{"num_hidden_layers": 8, "hidden_size": 160, "num_attention_heads": 2, "num_key_value_heads": 2, "head_dim": 64, "intermediate_size": 320, "vocab_size": 2956, "hidden_act": "geglu", "norm": "layernorm", "norm_place": "pre", "norm_eps": 1e-05, "positions": "rope", "rope_theta": 10000.0, "rope_fraction": 1.0, "qk_norm": false, "attn_scale": 0.125, "bias": "none", "tie_word_embeddings": true, "parallel_block": false, "init": "normal", "init_std_qkv": 0.0395, "init_std_o": 0.0, "init_std_up": 0.0395, "init_std_down": 0.0, "optimizer": "muon", "learning_rate": 0.00787, "lr_mult_qkv": 0.5, "lr_mult_o": 4.0, "beta1": 0.93, "lr_head": 0.00481, "max_grad_norm": 0.5, "warmup_steps": 200, "schedule": "wsd", "decay_fraction": 0.863, "decay_shape": "linear", "final_lr_fraction": 0.0, "batch_tokens": 16384, "max_seq_len": 1024, "doc_mask": true, "train_tokens": 140000000, "max_steps": 8545, "dataset": "wikipedia_en"}
Each number is 128 + 32 x the weight over its row's rms, rounded and kept within 0 to 255. Layers, rows and columns count from 0. Numbers have three digits each. The size before them is the row's rms in percent of the matrix's.

# q: layer 2 attention query, 128x160, rms 0.0823, rows 109-117, columns 0-159
# k: layer 2 attention key, 128x160, rms 0.0853, rows 109-116, columns 0-159
q109 110:128149085129133137044059134065105161106111119174142157117088064090126082107149081126141115119091101137145143170111104113142093224120102109151143128169129135106115104135115113086098150110133096146146152179094116097139118109164117128110151120172145149093097161148118135091180126153163149150137128152174146128162161143109121133174141177143099155075197165111129140112174120136128096081165217135136074128117065106135165177136130105075181112132073098123107080088151206092150199098104148
k109 096:094141115076141102103143148108123093191119102142108157156093061208130133124148066131115155136151158108100164083086135085096076130134129148068115124137137139156101096040102114101164131125188097172155116139185127155161066132128092154078090135154113110161119126206083099141118132171135119179051112095108098113123138133118159108192102153111042204136098082061167133133122109119124114142130120137160169101161127092136129161148127107126089096178171118111153121076108132164164153137136141
q110 103:159104169140109113123158147098092134110120136127134117173141138185144129080103121111151179075109109211104070170148191158075090178123142105112141164086124120151117166160166124144139160135160079083185087118141166128125139205086120085138158131151121116115095106060193116119123102111092160097153109066169178085098144083108159110108167172164181114158124079119107152103180070156136056065148139195083144107132099146139132121147121156126144168149140147182154161124124107121112084152135112
k110 095:157095123105090156106115170129120105170157152070144097123099106145165149190160153085159150117100098124192148094083145203132170120132102130182128150205177118137116137152101111113168147175095174159083140137123190075058094086096153124094098114113102092146117154132129194084140138141104120104067141148108121163145098136131123151120085124131118136121139110170164129139172095168174093053105075102177135164087122098216089122140057115146156139085123126123125129150095107082107077156126102
q111 103:149140142118142173146083156104135139154097054111131091168121136133159127074126148134141155129105089097105130090142083093097070118086141107154145139141154110150130201072113125089135041120126167188179146128100086134169139127119099130175136110112111194136156098041137128129187096088129131107135137125106163169116149094094100080155139154060127068097135137059126139151131144128106208090176170225128178107142120136083116118135172097175130127126143118127128136138110129217129108123106144
k111 103:081166085141105096070110170168076177173109153131085133102143113079157117070117161151147075108090125113124129174112160205162101159121158149154137141068106113109185148129128096124159152105109097161127153134175115156080114149115196180149090152102138098133137054089112160081094083114130131106111153151091133153125100141160092177160183152075102114157078084127155100163124123130158124149150105147116061194165187160118142093104113139100166161153079154105137141148128085133176190113112161
q112 108:151106111157070145170121131130134068105114133140175110113145051125117141169180161144113093173172072144178106149119146096186173113157165188125106114119120085122142118130079105092178148163111094152077113083083164083110161108147158160104077178163096086166092077067144115195114083146054152138121150194123129093191151111159107123142090161186095143097126135087155089166146101135136112127104129107126126102097151157069108119122129182138081187085137151086135107149110125134112161137128127
k112 103:137117090074199114164107121117105129155123179147189113164087159069051120146103069147186146077158152093104118101146136103151129140120196109152122124106171136134168169139117178126131153173121157094122120120099077112154107131186067175066135135113151074107119158087176091134146111190115119080114123160099166151136114104137131108098081152079149088151177113107073127150095083167091116171136113165155138113114128122105109143111171116092127223134097173097157142153134078145107079175108113
q113 106:111226107121086133122102093172133142153098139160136133116139150195109137093129084133189113155092171148150131118101126115116223115072136122220142126143120145118054100135124063125115118174098104181138168122064107103133134112114151160197189159153151126112133094095158110126146084141127124129102133156077118119150190134165140147144140128147127125103119129073114163085066169146135091148124133169138182133124133121095127082148075102147152116115055151107082160128060129160129132134066183
k113 103:091092154066124110134184147186114138161127089124168128146165041122137105085095078146164069108126117089139129187151170090135124140175177123109150129158062164076140110147137165113135088194124198136163123163165166122123129122109148133113102132107137157146149129146111104123067149139089173093127117092126117161113102142091136161131157152128220142114137109136038134146112113165146094167188114150078106138112151061118068128127117145103084094135132082142156107112139150131110087063191091
q114 109:052132137155143159122138185095091131110201157119140113166124115165137086136078118122136130193145114044132112058145163115135143101115171156129071192128135208101090086151076142150150148149144092115119179118174137094141145193168187104165103136113146149069137074067165181142071145091086116107152084126116151128131069119140128143142134136116134082089118120143157172100106120199096126163123126110078090117124121070093136113162159149122110204144163142094136112115150092143149118106131132
k114 100:087110131122064154101117142153158138146125085165158089144123203162144092105139135139147129135053221170111134077085164104102195182124156150138127143138157148135145145087104115135104194219165108132103082147053068081156136144103084166200115109131164098141144190113128140164111134126132106066170107122088157140116105099101137074119137119132186166094153140143148108172136094144137074130118129114159124087162109134155062115106132160163089139078120097158134147134172143144147113114171123
q115 104:164121178144111139099057156138168142058143101197122162073091112142094131163148139118152103163178117128110199186141142147166074103147122107160106161111159077134164145128131115169143185094141143142119169130095153127151119106102049096144129188182115141096148142133112174087163136125141138142132109225107187113118146207127158125095142121175092114173097170134171116079096090189101122110123144112066150184090126126103088095161091167138135127096107117108134122158155152115101079113101129
k115 102:160153105075177131118161064064133122098130109152163085136155111123117210136126146092138147088106133159089165051157117172140173129089175116147158134153163091126152135105131168091107122091098070100121145134091173125147057068108158102125065141150132099190154165163114063149128074053176139157146110136108104152125115127131124095107126143133113115096104161149093126142104094129200166139155158123121114103077161122073171128064121115092127150119149147118135118141070150128214125099144178
q116 104:162180159141119128090108102135167103139128125088166075134128128148095152136145109142133156064069136084109144134087105068106204169072141168134112085153147102134135127131155124152135106103195115149180124164136152180110124069167142122129086097120124108115111187102000159146146136162151132161103107127089172114138157179098116168123155177114124143102051148124087170169112119093116096081093204138180130168144180133105156124111096122131090151128132131191097120099116126138133176103092095
k116 106:187102138126108069143077136159142111151104115144150121133087074191111129111145113100123152190148151147190064136158149123143103159131064062147110133100142184159158063148100137110071138066161145134184139096134159104162096100106176166071124125116151121125039135128165146116180172126118141129129139120116053120130126157055185144121085109147133112165165156135075103172115113131066093162167130110148142103149121122159124092143075157125119094166151070127151149116093100115091096116133193
q117 098:166166125178118151084163118158110195143112145156064094133128151134151107162128151113121163110123121106114119118148099146125155150137172153081147141135182118168128178102158088150150122121137089141049099072074157135154173141153107084139115156143073205113190073139084114091098160159092167126113077171149116143091078102170163154148226128123123112129105168121061066134136085158083117121104111108124112194154141087107125129141119135152153137095111056151171108147070109151104114165095164